{
  "n_layer": 16,
  "head_dim": 64,
  "vocab_size": 3162,
  "positions": "rope",
  "qk_norm": false,
  "init_std_down": 0.00613,
  "warmup_steps": 200,
  "schedule": "wsd"
}
Each number is 200 + 40 x the weight over the matrix's rms, rounded and kept within 0 to 999. Layers, rows and columns count from 0.

# layer 3 attention key, 256x256, rms 0.0834, rows 0-108, columns 192-255
231,223,209,209,256,240,168,108,208,195,174,181,112,229,190,128,163,107,198,163,236,239,248,228,139,199,196,193,230,155,207,235,262,228,184,244,204,273,196,233,250,191,219,265,162,208,196,189,188,199,141,211,235,150,183,201,193,248,168,167,163,170,200,233
232,240,202,220,177,250,205,193,232,218,221,223,290,183,185,258,261,234,182,201,161,229,151,232,173,190,246,263,102,250,213,202,246,195,224,264,160,244,224,218,211,201,187,159,169,244,168,177,232,183,210,187,182,200,207,192,234,212,185,221,167,230,121,158
205,233,162,267,152,233,254,172,239,219,244,170,224,212,201,265,253,212,179,195,173,194,136,195,195,199,305,220,200,282,256,198,208,229,226,170,202,159,250,222,279,201,198,119,162,216,206,169,238,181,225,189,206,166,196,184,199,234,183,166,176,200,187,182
207,197,223,263,216,224,217,210,245,254,240,172,213,209,190,217,318,136,135,206,139,251,165,201,176,170,240,125,196,239,235,225,196,190,136,226,193,222,173,256,181,154,227,218,189,174,233,226,212,191,211,243,184,210,224,200,269,154,155,172,197,199,197,197
197,173,232,200,214,151,164,201,204,145,179,301,175,278,256,153,205,255,204,185,211,117,221,223,168,182,182,254,225,166,182,203,197,220,195,173,273,207,226,227,169,190,203,144,223,186,207,133,147,171,210,136,230,230,210,231,189,220,187,250,224,194,194,228
158,219,251,178,153,179,121,226,172,205,101,213,199,204,229,221,165,180,238,171,184,231,199,299,131,116,185,155,251,215,126,224,169,203,149,193,210,184,197,79,281,235,248,225,190,194,134,216,178,268,171,126,202,191,184,249,131,209,188,152,190,182,194,150
137,193,144,205,179,173,223,148,198,195,195,153,181,169,222,148,185,192,212,189,262,211,268,155,125,194,222,159,177,186,195,191,257,150,215,172,134,162,224,151,179,207,166,144,196,204,193,166,236,206,176,202,214,127,190,163,191,213,206,255,237,173,192,230
212,143,224,156,243,190,182,195,196,179,175,162,223,243,172,294,169,203,195,246,255,317,215,173,225,160,148,246,166,176,190,140,250,216,206,206,222,256,242,150,169,158,166,118,252,235,183,173,170,240,175,183,200,274,151,213,167,138,183,218,234,132,210,225
240,195,234,220,167,122,198,205,244,187,182,184,250,259,225,213,216,201,257,142,133,212,245,195,134,205,190,187,261,191,246,164,192,136,168,163,204,227,251,171,189,195,202,179,229,113,116,244,161,184,246,233,248,247,191,207,193,237,224,137,186,177,159,196
250,194,256,269,164,214,147,172,147,252,199,202,252,182,168,284,169,181,184,196,205,189,134,230,230,193,232,175,147,227,217,169,174,217,182,197,245,198,205,254,187,220,165,140,185,258,230,210,195,178,228,197,202,248,156,159,191,190,200,234,185,164,281,253
209,163,285,177,143,158,197,258,231,159,159,142,194,165,230,158,148,273,245,194,262,134,280,234,198,191,165,206,233,194,165,276,223,186,183,159,234,158,194,184,197,243,250,170,220,151,200,182,129,164,245,184,207,150,226,270,149,207,192,165,137,207,203,287
148,249,112,272,192,214,247,181,226,214,218,208,245,134,207,217,186,260,188,260,156,179,161,173,191,196,152,188,187,145,206,237,180,179,150,157,137,202,200,226,230,193,188,222,149,162,206,180,256,181,192,201,172,169,208,183,194,231,227,131,150,237,235,232
170,204,251,177,224,230,248,195,181,252,198,235,159,220,216,180,229,182,186,275,278,177,203,245,83,167,115,227,227,138,187,201,183,252,150,90,183,277,211,190,153,188,201,201,236,156,214,154,195,192,124,162,249,157,195,213,169,226,207,251,209,171,267,237
196,220,130,234,252,302,170,196,194,225,233,194,205,143,252,193,244,87,178,195,170,252,260,196,195,157,172,190,185,224,163,224,159,182,167,253,209,116,171,176,272,205,207,215,214,206,226,130,259,207,199,257,182,179,256,199,212,215,198,153,217,151,228,278
175,189,152,197,215,202,251,181,141,262,211,192,263,173,193,165,186,189,212,191,276,197,171,188,149,135,189,159,230,186,214,276,211,256,272,166,204,175,217,238,206,232,161,127,172,214,181,232,231,196,267,159,238,235,150,168,250,226,201,220,205,140,233,244
166,243,273,266,124,234,221,264,212,225,133,234,238,172,180,192,187,201,167,177,221,235,172,240,236,143,129,196,210,256,224,347,147,204,210,221,229,173,206,306,205,165,155,199,211,187,153,161,199,217,224,185,202,198,218,256,251,196,166,229,171,249,158,213
231,207,148,184,208,213,221,181,220,236,239,250,203,207,237,165,170,271,157,180,165,182,195,172,164,200,159,175,197,207,127,242,275,218,249,209,239,210,224,116,223,240,194,227,139,200,177,191,153,150,160,281,121,215,148,278,186,236,231,60,258,181,145,163
193,146,269,231,131,225,207,152,167,204,251,96,248,212,216,220,211,165,180,196,249,187,199,147,290,201,143,232,155,270,250,183,170,189,169,234,145,152,243,238,188,231,169,197,198,193,216,161,244,166,172,174,286,180,232,204,212,169,207,237,247,214,213,126
148,226,243,242,253,192,192,133,233,190,183,238,161,192,171,213,210,256,161,212,244,214,230,209,191,237,155,158,65,259,193,227,175,180,228,75,196,142,175,138,146,187,164,240,188,218,163,173,138,177,147,205,280,203,224,170,252,144,177,152,192,175,204,148
181,219,224,224,194,197,223,184,184,234,228,240,197,228,212,222,179,217,224,186,232,129,208,190,256,141,207,180,282,179,153,194,207,183,226,187,202,178,160,266,219,135,216,235,198,227,217,216,178,260,215,197,137,164,203,190,307,258,217,161,164,233,187,232
176,240,198,192,209,173,187,187,206,208,201,172,201,168,164,194,162,204,254,220,285,160,219,227,200,240,238,244,173,183,148,223,305,190,102,179,220,288,184,190,190,200,258,204,180,193,183,233,205,166,245,207,275,179,162,239,219,175,162,197,265,243,172,258
209,197,193,193,222,311,224,167,179,176,220,248,232,204,244,197,202,210,275,201,235,170,178,237,198,252,189,194,226,174,235,250,149,174,205,159,240,135,244,110,145,129,166,183,221,208,212,153,114,182,112,177,233,175,209,266,191,190,175,264,230,217,182,206
178,205,214,145,249,270,211,152,246,184,173,154,216,205,245,237,173,258,175,208,155,148,228,179,204,189,126,190,258,159,242,192,231,185,238,237,220,182,161,212,188,176,187,208,223,206,164,230,229,215,232,146,242,203,200,222,216,212,213,178,238,244,91,191
191,250,243,186,77,254,282,184,221,207,171,140,205,191,157,212,202,223,188,253,187,133,223,229,207,161,183,182,156,140,226,143,246,172,253,229,184,227,181,207,166,172,237,181,245,271,216,220,219,222,241,201,256,253,239,227,201,193,259,238,217,157,206,226
257,152,170,164,212,223,194,241,262,148,217,154,139,160,256,165,154,214,198,277,217,199,168,204,247,223,255,201,159,180,152,229,172,219,175,183,222,239,182,146,134,201,203,157,217,207,69,265,178,208,192,147,211,162,249,135,197,152,202,185,184,196,142,185
212,216,161,197,162,165,187,181,147,165,207,181,161,158,165,177,217,238,253,247,199,236,196,192,234,174,205,165,213,196,250,192,189,225,133,253,217,186,186,196,243,171,183,203,256,273,220,232,149,164,111,203,162,200,213,196,184,169,173,186,235,218,168,180
134,170,209,233,208,198,259,183,183,115,199,157,193,204,165,152,175,203,174,240,217,135,213,217,192,221,240,141,189,228,182,135,212,234,222,247,231,177,167,250,223,225,249,197,239,173,148,159,220,254,247,153,205,208,144,177,220,197,165,201,203,222,266,239
133,256,171,138,165,171,249,211,155,185,159,184,238,243,108,213,243,189,195,144,204,250,205,138,195,218,199,209,131,249,202,245,259,147,209,158,223,198,140,236,242,253,206,223,150,230,198,193,187,179,243,261,137,170,135,170,206,193,200,196,161,276,264,203
264,190,192,225,162,205,147,173,157,257,176,259,166,194,166,193,153,124,174,192,177,207,228,154,201,195,185,166,145,206,204,203,144,172,239,210,189,200,210,221,178,174,182,227,224,186,191,165,219,255,155,228,300,170,203,154,248,265,184,199,178,217,218,233
197,160,165,203,148,211,151,236,142,217,230,192,211,228,169,221,244,185,246,157,207,163,264,178,202,162,163,227,171,298,173,217,176,179,210,245,257,251,213,174,253,241,259,203,202,217,181,218,245,148,166,188,187,182,174,237,162,215,180,220,192,212,183,201
171,249,134,193,209,221,163,200,208,225,154,195,112,247,110,227,149,187,216,207,105,245,202,133,266,211,205,209,237,191,195,232,223,217,163,223,209,219,165,160,161,193,212,163,162,229,197,150,200,193,194,199,289,225,196,187,267,138,276,124,273,179,263,204
211,149,234,183,204,240,191,264,197,214,191,211,191,211,145,127,157,255,195,159,170,207,188,282,213,217,245,202,249,191,241,187,225,162,210,213,233,213,183,188,190,242,215,267,200,218,224,147,201,194,227,249,171,218,157,241,190,230,252,248,275,200,256,170
220,286,125,131,227,197,192,209,221,199,212,154,191,233,252,208,213,230,228,229,211,217,177,243,150,179,208,222,189,215,158,254,257,210,185,198,159,256,235,182,187,209,205,213,209,252,152,180,294,202,236,177,202,156,218,111,207,158,211,178,160,192,177,161
210,170,197,143,178,127,184,190,230,206,180,239,202,207,202,200,199,184,175,183,187,201,233,156,131,188,180,216,202,113,235,91,155,167,193,220,206,205,220,177,171,188,228,214,177,195,271,262,166,153,156,164,174,227,182,268,162,227,209,318,238,175,179,161
134,185,214,173,141,137,171,160,141,120,152,203,210,180,231,133,180,233,174,196,179,189,196,167,222,136,149,205,229,133,160,214,158,215,183,147,218,169,223,183,148,203,203,216,274,213,236,178,201,179,209,197,154,226,173,199,219,169,168,227,235,219,154,196
162,225,212,159,185,181,229,156,212,237,239,199,207,215,145,214,175,111,187,185,256,206,190,111,218,195,186,174,219,139,256,262,287,227,216,236,208,280,256,155,181,165,143,222,185,239,302,224,234,236,186,205,162,141,198,195,242,185,195,202,204,254,155,217
189,143,225,139,228,183,165,175,134,173,181,213,155,214,257,138,195,189,98,144,228,247,239,170,150,186,128,236,185,171,194,217,210,194,271,266,163,197,201,223,187,184,166,244,169,198,218,174,197,174,212,225,187,158,221,195,243,186,162,197,181,189,209,254
249,198,231,131,177,176,177,279,201,186,197,194,235,246,233,188,175,249,224,141,240,219,295,212,170,181,183,187,269,222,202,126,197,171,143,199,271,201,165,237,178,225,243,175,241,177,162,183,203,241,166,197,241,243,178,189,174,228,149,131,194,216,207,171
212,162,236,252,188,206,170,236,196,210,240,236,140,180,259,150,215,191,188,180,201,186,184,194,237,191,177,221,200,229,166,259,113,236,162,191,178,210,167,249,173,155,214,185,256,226,220,195,181,181,254,185,288,136,193,212,169,207,196,218,176,205,230,226
212,238,185,207,172,220,163,166,211,150,236,187,224,120,207,158,249,243,250,169,161,168,200,238,166,207,190,214,186,238,124,235,196,248,134,141,192,155,238,171,245,195,190,275,149,233,167,195,262,139,191,223,232,192,153,173,206,195,289,168,275,148,171,274
157,186,240,246,177,188,207,256,182,166,188,131,179,214,225,189,176,182,180,166,285,186,147,156,134,187,222,157,141,221,239,189,189,210,164,242,217,153,157,239,124,134,200,199,128,161,193,203,158,210,181,158,156,173,170,221,171,180,159,226,286,129,180,190
251,217,223,249,140,254,138,202,151,206,206,226,246,191,150,226,228,160,186,161,196,229,159,312,180,200,332,203,159,235,159,211,160,212,258,233,172,198,204,139,263,236,201,182,291,216,209,246,216,252,225,267,215,267,231,203,176,181,301,226,135,193,183,197
192,156,177,108,204,253,191,255,205,159,191,221,174,131,150,175,253,156,248,210,249,175,218,218,193,188,207,170,253,164,130,251,162,220,186,199,253,142,220,158,275,190,214,170,195,160,189,176,244,231,280,172,123,135,242,183,252,222,212,207,164,140,226,221
200,162,175,218,167,243,191,219,198,195,198,166,268,215,194,187,249,251,145,239,211,110,242,214,132,277,232,166,243,237,159,230,177,197,221,202,263,194,227,192,189,138,241,218,178,168,219,159,208,171,248,154,218,236,271,260,181,176,219,228,224,185,181,235
244,222,264,202,258,179,175,190,221,241,267,199,188,266,221,113,192,154,209,197,199,176,238,178,250,174,132,223,236,142,210,163,182,185,200,226,176,172,213,202,203,231,155,180,209,149,229,197,207,168,247,188,173,212,191,225,218,199,229,236,201,252,216,216
108,163,219,206,201,186,193,139,187,139,228,189,203,121,192,232,184,234,176,203,229,155,213,245,202,229,227,206,176,217,252,203,166,170,168,212,212,158,175,126,223,251,190,198,235,208,202,198,278,242,213,204,194,211,253,249,187,235,171,195,245,205,231,244
204,152,265,187,162,269,238,184,189,239,142,132,203,216,165,180,139,173,225,208,242,184,135,230,217,164,202,202,175,194,248,171,210,196,286,217,202,180,157,248,160,193,193,210,210,206,216,226,149,136,190,225,199,179,206,237,212,251,194,155,233,175,182,185
155,242,169,152,250,186,202,220,252,187,146,202,179,185,189,177,169,186,183,192,206,192,238,109,183,163,128,220,174,160,231,218,214,208,179,243,181,218,151,205,176,171,196,158,192,230,206,186,206,253,180,169,208,126,154,249,212,133,219,173,182,259,212,178
247,195,199,245,219,210,121,221,166,214,244,222,230,255,184,166,215,200,275,225,144,159,233,229,130,102,149,183,206,275,264,202,151,185,249,178,204,220,171,249,217,213,209,230,136,223,226,226,162,224,249,143,180,201,240,186,248,238,229,215,211,195,233,176
243,143,192,200,262,189,265,159,187,121,141,104,242,176,224,225,193,196,181,228,212,231,204,195,233,258,195,246,118,210,212,231,166,168,281,168,236,173,242,135,147,247,208,190,115,256,191,215,208,225,194,206,266,224,222,168,180,219,161,200,195,236,281,201
231,178,151,207,194,182,198,199,157,188,195,186,145,234,201,144,206,203,240,62,189,192,198,231,212,217,166,241,212,148,188,167,170,198,114,184,186,143,150,247,233,226,209,141,231,164,241,193,227,208,196,243,275,245,215,197,173,181,172,200,202,234,202,151
213,262,164,220,283,148,141,215,198,207,257,202,170,177,180,182,199,282,244,141,217,185,220,239,201,248,189,278,139,191,171,208,262,158,197,138,156,227,265,181,172,145,159,179,168,170,189,219,254,287,214,204,184,312,123,106,215,237,185,106,179,254,225,177
222,150,144,174,234,184,168,154,202,230,251,229,177,191,174,153,190,179,154,174,105,142,237,237,198,209,215,174,176,197,165,218,234,191,186,157,167,165,213,228,143,232,154,196,235,250,189,228,126,164,245,200,112,212,166,155,224,247,247,189,223,183,285,144
268,210,202,186,174,218,130,283,213,248,219,148,170,205,220,213,183,146,259,230,212,254,150,230,169,186,186,250,250,270,169,229,200,193,153,230,270,209,242,233,144,220,236,229,212,190,153,245,230,227,217,207,261,222,227,213,210,216,196,216,195,177,242,173
133,168,201,180,160,115,243,201,125,175,135,179,243,259,175,162,245,171,203,125,258,169,156,160,204,238,192,252,155,186,234,212,238,175,170,253,292,289,175,244,158,137,195,126,253,170,179,228,277,156,220,249,204,197,156,220,279,229,185,203,147,264,146,188
238,238,203,200,192,205,191,205,199,208,227,268,238,200,209,165,220,195,88,216,156,138,116,221,205,254,149,177,112,158,149,228,158,211,146,214,181,177,228,180,166,138,199,233,163,186,199,209,175,234,94,163,204,282,224,195,224,188,252,218,208,242,204,288
163,234,173,189,285,275,241,189,241,198,212,187,225,194,326,173,156,263,149,158,203,183,118,181,192,262,146,214,196,126,171,264,211,130,148,204,250,228,183,237,162,243,184,180,156,196,199,203,190,186,217,216,267,156,207,252,242,229,176,297,199,200,248,170
195,169,229,212,197,189,201,191,206,173,171,170,142,191,227,173,185,188,176,199,180,221,148,130,187,205,223,219,161,171,208,192,174,161,231,277,204,246,284,109,202,204,278,218,213,265,223,267,226,133,197,189,148,170,166,257,269,155,162,220,167,244,221,213
260,216,203,207,209,197,268,238,267,219,275,200,293,247,206,235,230,153,220,127,241,173,185,242,189,273,146,200,174,221,211,218,164,152,239,188,232,222,192,211,230,256,229,175,154,103,246,231,133,180,232,180,235,224,187,204,200,201,202,111,127,123,183,245
240,198,210,181,168,194,200,182,192,229,230,237,230,241,124,162,148,183,219,188,223,166,244,155,251,195,227,220,154,217,183,160,141,226,151,118,230,134,175,183,182,273,223,182,186,211,199,151,206,208,231,194,163,180,176,213,183,194,183,179,201,156,230,163
311,249,214,241,151,124,175,198,175,167,228,143,238,139,138,161,169,269,237,170,240,220,156,190,250,186,231,221,190,218,216,208,232,175,211,197,155,160,167,213,224,187,214,183,231,170,175,201,114,196,135,225,197,219,231,239,192,164,159,194,159,171,232,269
234,175,194,221,146,249,151,262,233,210,229,154,184,223,173,172,180,144,264,129,220,194,195,231,261,146,181,142,244,210,168,206,172,230,214,210,216,225,181,246,156,156,200,256,234,161,198,186,208,226,188,157,179,168,160,183,223,226,156,201,204,243,165,232
215,251,222,200,231,117,208,186,189,209,204,163,236,174,204,176,197,179,143,222,174,205,223,233,210,213,240,213,162,188,137,206,230,188,176,162,176,207,263,142,226,192,216,212,192,191,229,208,169,170,148,220,184,219,245,206,239,152,203,179,196,209,263,214
202,194,249,174,210,253,144,240,182,181,149,244,198,204,245,197,137,137,199,215,193,236,116,182,208,243,236,230,202,145,113,200,178,167,193,219,180,223,219,185,183,167,192,212,192,181,219,169,180,195,267,231,171,237,178,188,232,245,204,237,253,161,210,180
167,246,241,166,229,173,226,179,178,165,131,187,243,201,232,226,127,234,240,229,203,111,221,168,206,239,223,185,256,163,151,143,243,256,117,237,159,218,173,204,233,234,237,186,213,228,174,158,196,259,163,239,237,164,230,133,271,242,151,222,156,230,190,256
155,228,191,225,225,237,193,167,152,151,194,230,186,187,121,179,225,233,220,201,200,165,209,156,173,246,181,249,223,197,137,219,178,185,137,279,197,161,175,233,195,190,161,225,210,213,212,294,185,162,180,130,150,104,207,113,183,226,166,223,222,199,160,151
242,260,225,158,165,228,138,250,192,186,238,258,123,240,208,321,199,215,196,189,218,230,188,159,157,232,147,143,167,164,255,201,181,227,290,172,236,166,199,220,144,274,227,166,195,174,250,155,214,226,214,121,260,163,273,200,174,196,281,247,212,242,192,197
268,261,165,183,141,203,152,184,195,200,124,266,119,270,172,244,196,199,202,118,275,259,154,143,187,205,202,136,189,197,232,207,175,148,205,252,233,247,198,208,185,137,255,181,159,171,187,139,242,174,208,131,160,224,263,188,187,160,206,226,215,222,186,217
180,152,168,214,206,176,233,238,242,184,220,194,250,122,233,192,175,162,246,231,160,161,196,218,230,194,181,174,140,175,177,111,176,229,165,167,160,174,225,139,169,236,185,205,252,184,144,226,207,192,224,193,206,249,180,215,213,196,238,199,180,192,302,221
180,150,173,190,236,211,169,173,179,218,205,158,229,145,139,153,170,210,230,183,164,196,256,224,173,175,161,216,193,187,151,202,249,263,204,166,201,175,199,196,197,213,240,206,194,221,188,243,213,246,202,220,173,216,189,200,163,217,223,101,178,185,161,189
197,211,255,199,200,213,261,86,190,202,206,161,131,148,199,248,176,196,259,237,217,166,277,160,240,131,222,218,211,225,228,248,220,244,162,201,126,126,251,181,250,215,171,210,236,166,197,241,184,209,187,222,196,177,188,233,178,243,186,208,177,214,196,251
212,185,210,135,231,175,223,231,199,270,236,190,230,179,161,219,164,248,165,119,200,188,220,198,217,244,196,243,189,199,205,151,179,159,177,185,185,238,202,257,196,218,161,155,189,280,123,177,170,170,143,198,213,217,160,223,181,144,184,187,145,238,254,182
222,223,229,179,128,166,266,179,260,238,196,172,157,153,157,182,171,174,176,175,152,215,205,244,169,259,142,228,157,249,247,170,231,166,224,102,154,229,212,259,215,223,195,223,209,234,174,173,204,138,185,201,212,242,149,205,199,182,241,194,223,211,234,214
214,196,185,202,176,183,229,211,189,167,226,210,194,156,165,170,178,188,179,186,187,200,143,163,173,156,220,191,162,207,165,170,247,252,246,197,220,114,209,150,233,176,160,241,203,191,230,126,179,158,240,238,174,159,187,212,182,202,261,169,239,184,132,266
203,223,228,239,168,175,179,197,213,181,226,184,235,270,191,175,184,152,123,224,212,221,182,230,145,181,145,144,199,210,118,231,252,203,202,229,268,193,192,208,150,175,223,279,233,198,159,195,203,213,271,226,176,279,229,187,152,256,167,171,210,245,215,125
189,222,274,187,136,177,217,310,247,246,205,266,146,202,144,196,221,148,201,205,193,199,178,205,181,178,165,205,277,212,210,215,157,228,215,163,223,219,166,222,169,214,219,203,216,214,210,263,243,178,197,231,182,162,210,234,141,161,188,192,213,214,127,168
236,253,207,182,236,237,165,204,198,239,218,181,218,190,264,200,232,212,215,152,169,256,289,104,285,196,141,175,161,213,260,187,128,206,191,105,110,162,243,114,162,200,160,208,202,216,147,193,200,149,235,242,224,187,188,157,204,189,264,176,134,176,254,183
165,144,178,195,128,141,287,169,226,242,192,245,241,217,212,207,192,255,171,256,188,145,161,221,255,214,279,196,162,225,246,228,121,289,195,240,153,202,164,162,192,243,215,244,189,243,263,242,202,120,156,274,203,224,188,186,156,185,226,199,186,161,151,214
154,140,233,218,315,134,196,256,183,260,207,138,206,113,223,209,170,180,258,277,198,202,174,241,69,148,178,209,118,202,226,164,199,169,168,179,214,180,205,195,103,202,284,182,187,163,240,242,168,195,161,251,141,175,254,242,221,219,228,270,130,132,197,160
227,110,182,262,237,238,219,216,288,235,179,239,278,213,266,211,243,159,166,206,121,145,290,254,207,180,157,111,198,154,224,94,178,197,179,186,211,87,183,112,170,165,170,201,245,266,220,217,165,172,220,191,245,279,191,251,190,219,163,140,173,191,165,195
202,280,166,196,171,208,302,145,200,246,174,146,200,221,269,230,150,229,170,170,207,170,227,171,249,246,205,160,224,160,225,205,174,154,195,255,137,179,177,142,170,179,247,131,259,196,156,138,179,210,133,185,211,203,236,208,194,313,214,255,228,207,276,179
146,164,205,140,203,213,167,248,201,127,218,231,263,171,225,188,292,155,158,226,250,202,182,160,213,123,177,174,237,135,182,166,234,231,251,181,189,241,93,228,258,211,199,146,203,217,231,154,267,217,228,106,188,193,219,182,183,207,234,189,228,60,202,188
262,152,161,206,175,295,219,234,283,175,185,237,207,190,200,161,137,229,188,215,216,285,140,209,179,296,230,207,220,231,154,140,248,223,256,178,146,139,208,195,271,227,181,166,223,143,200,225,210,230,219,199,182,275,202,179,175,216,196,294,186,213,228,147
229,177,176,172,187,187,131,185,208,201,178,185,185,192,198,231,185,161,142,173,275,160,251,208,205,183,189,269,245,283,117,211,149,202,178,174,213,198,217,178,160,275,202,222,160,229,191,181,208,178,296,236,138,207,203,176,164,185,216,191,148,153,248,199
188,192,149,231,185,180,191,251,193,173,172,219,156,212,172,209,243,249,188,176,184,205,188,175,199,214,158,269,187,270,219,181,218,223,200,195,209,194,184,201,143,212,118,175,195,226,113,173,209,225,157,214,134,194,217,105,163,179,149,235,194,246,186,212
233,203,241,134,218,183,244,278,214,231,188,104,259,246,220,183,220,178,192,244,199,283,160,267,200,239,219,123,154,178,256,192,155,220,293,248,256,215,228,240,141,208,203,282,229,145,237,220,249,222,237,128,197,195,206,180,228,219,216,178,188,230,218,170
165,274,237,272,153,263,143,221,236,132,198,149,155,123,220,308,163,129,159,240,193,211,180,163,167,194,155,258,189,226,235,227,137,230,186,217,236,162,161,196,227,156,174,160,125,156,211,205,252,207,179,182,216,210,170,213,182,185,190,240,239,166,221,182
160,267,159,216,199,206,239,175,124,183,143,226,177,206,205,169,234,215,176,125,64,130,212,159,159,255,172,233,258,205,208,186,232,197,186,224,250,170,297,218,185,160,230,226,161,169,191,195,208,196,182,176,191,143,162,131,201,200,142,186,250,266,225,250
254,242,127,175,228,148,284,148,219,177,179,222,198,189,175,206,204,254,235,267,156,211,219,184,278,302,196,244,183,195,196,160,201,226,153,206,168,208,235,213,154,258,232,155,225,195,182,176,179,134,250,224,286,208,147,179,216,220,166,223,238,220,207,169
233,201,220,226,142,174,174,202,232,204,202,242,177,203,143,244,161,221,181,240,160,184,242,222,185,188,234,192,247,181,178,267,156,153,274,233,263,235,194,152,157,211,160,244,276,147,219,191,300,226,199,250,264,230,228,212,235,192,212,272,225,180,200,180
197,224,195,239,188,289,256,197,239,304,272,222,249,175,157,290,218,177,162,227,158,210,194,224,201,253,216,224,297,185,191,230,208,143,207,212,186,166,239,206,213,235,222,274,219,174,238,144,179,120,161,117,287,118,215,177,235,150,206,214,159,141,211,207
243,244,222,180,182,170,150,201,264,233,190,161,145,183,232,102,124,234,212,194,221,173,194,200,173,210,169,208,235,184,173,150,202,178,269,144,188,176,213,252,155,152,155,192,243,222,209,156,202,207,151,242,236,190,197,222,227,157,187,252,207,234,269,231
218,146,181,218,187,272,202,165,257,153,163,219,130,160,251,220,222,268,240,158,202,187,238,150,184,176,177,195,164,249,237,170,149,185,170,115,216,168,214,191,203,228,184,162,275,196,196,189,206,223,187,210,214,178,271,250,203,156,205,183,169,194,246,147
197,227,194,209,254,174,220,212,227,113,174,248,219,221,215,216,243,179,141,243,181,167,248,273,214,192,228,240,271,218,191,73,210,181,242,284,166,233,269,233,180,219,229,242,178,241,230,168,177,165,209,177,153,187,139,210,213,257,171,209,205,180,224,179
242,212,225,188,166,203,213,272,250,253,185,174,197,224,136,178,158,286,201,139,214,188,216,267,153,227,154,207,328,260,257,181,154,267,207,206,165,116,192,175,177,159,209,229,212,204,241,214,247,195,197,240,194,203,133,215,168,200,335,150,155,155,219,183
218,145,182,161,241,209,220,152,215,268,198,190,224,172,188,146,202,227,180,207,223,145,154,226,213,221,190,250,259,184,123,174,133,199,147,233,165,205,210,201,213,227,195,201,239,177,246,123,204,206,221,278,209,215,197,221,166,209,182,189,232,154,209,291
263,168,250,271,221,139,230,144,191,214,248,197,146,196,253,251,197,258,263,211,198,117,268,229,170,247,134,216,206,190,203,158,186,209,175,169,185,166,251,152,91,209,183,193,181,241,245,271,143,220,231,295,194,201,187,294,190,231,203,183,161,224,222,155
174,185,106,218,250,187,198,214,230,348,115,225,228,175,175,183,176,125,149,167,216,192,180,249,244,184,218,173,113,202,119,201,165,264,168,130,207,239,233,178,178,169,167,227,219,136,166,226,237,203,206,188,112,242,172,174,179,185,212,207,256,140,261,199
235,189,187,199,163,256,213,146,205,120,176,239,200,218,220,188,160,246,222,175,203,177,210,103,224,243,238,204,209,129,243,172,211,193,163,240,181,183,107,219,132,308,243,169,144,227,202,219,164,206,199,134,174,151,238,232,239,270,257,217,245,214,186,237
208,137,239,101,167,234,213,149,190,199,248,233,245,249,226,152,170,264,248,178,229,208,165,225,140,209,178,245,191,178,177,167,170,178,209,156,206,160,175,175,192,244,277,140,151,265,178,162,262,210,197,171,253,173,145,217,244,196,251,141,194,218,194,269
186,227,184,222,225,186,148,197,186,207,190,155,201,234,186,269,209,126,164,183,205,282,232,202,156,184,212,163,181,160,241,179,196,145,235,179,213,228,220,243,200,160,200,235,159,175,204,161,174,173,224,276,227,235,199,232,196,145,158,172,229,215,219,205
150,249,236,192,163,199,194,167,275,89,237,204,169,199,125,253,224,164,175,205,172,192,206,243,236,128,216,218,170,166,185,221,227,172,197,177,214,253,219,222,158,168,202,180,145,205,227,232,231,186,239,143,115,180,243,250,197,263,198,180,211,174,225,221
194,225,209,152,163,245,184,182,196,189,205,173,201,225,192,217,193,215,219,229,222,146,237,244,250,199,202,285,211,163,235,210,179,250,159,136,164,195,201,130,175,220,221,189,192,230,227,232,209,208,177,263,190,156,195,123,167,220,226,191,158,206,200,256
187,282,164,199,156,212,264,176,192,189,204,219,164,213,171,194,199,158,164,200,233,258,173,195,238,182,256,216,208,200,174,168,238,187,205,170,143,208,178,219,205,205,159,258,225,129,119,288,193,218,195,194,137,159,188,265,174,215,224,219,172,193,202,190
197,222,240,209,187,196,160,248,160,231,164,214,198,226,220,164,229,243,202,152,215,198,276,193,232,178,227,204,269,166,251,252,189,171,206,244,158,235,205,91,184,243,252,175,166,231,203,269,107,223,126,188,187,149,137,194,189,214,194,204,147,185,152,199
93,180,178,227,174,194,156,211,276,176,193,140,177,169,227,177,234,246,265,261,272,184,142,220,200,136,261,137,257,214,239,189,241,222,182,223,282,217,171,189,203,265,188,247,145,192,221,149,245,232,172,167,237,186,219,214,201,253,148,239,237,246,208,203
240,279,169,247,219,176,198,211,228,126,201,192,217,181,216,199,129,204,158,218,201,249,253,85,191,201,209,163,219,195,243,223,179,201,280,215,178,220,205,170,143,261,226,158,262,191,231,217,230,132,159,279,209,255,233,207,212,164,235,229,206,206,194,78
200,217,186,205,225,235,153,207,203,199,196,197,190,181,205,197,182,146,276,110,170,221,169,213,211,225,201,209,216,151,224,259,195,217,218,175,187,192,132,177,204,212,221,281,259,165,270,178,200,177,268,203,262,220,362,169,193,169,204,196,192,236,154,258
240,150,215,235,222,243,223,219,178,223,249,217,228,252,224,228,132,213,243,157,187,126,213,205,212,204,128,213,204,232,153,187,229,189,222,177,282,241,199,179,167,140,233,240,185,244,194,90,255,222,178,229,147,161,190,235,217,189,173,148,218,180,185,242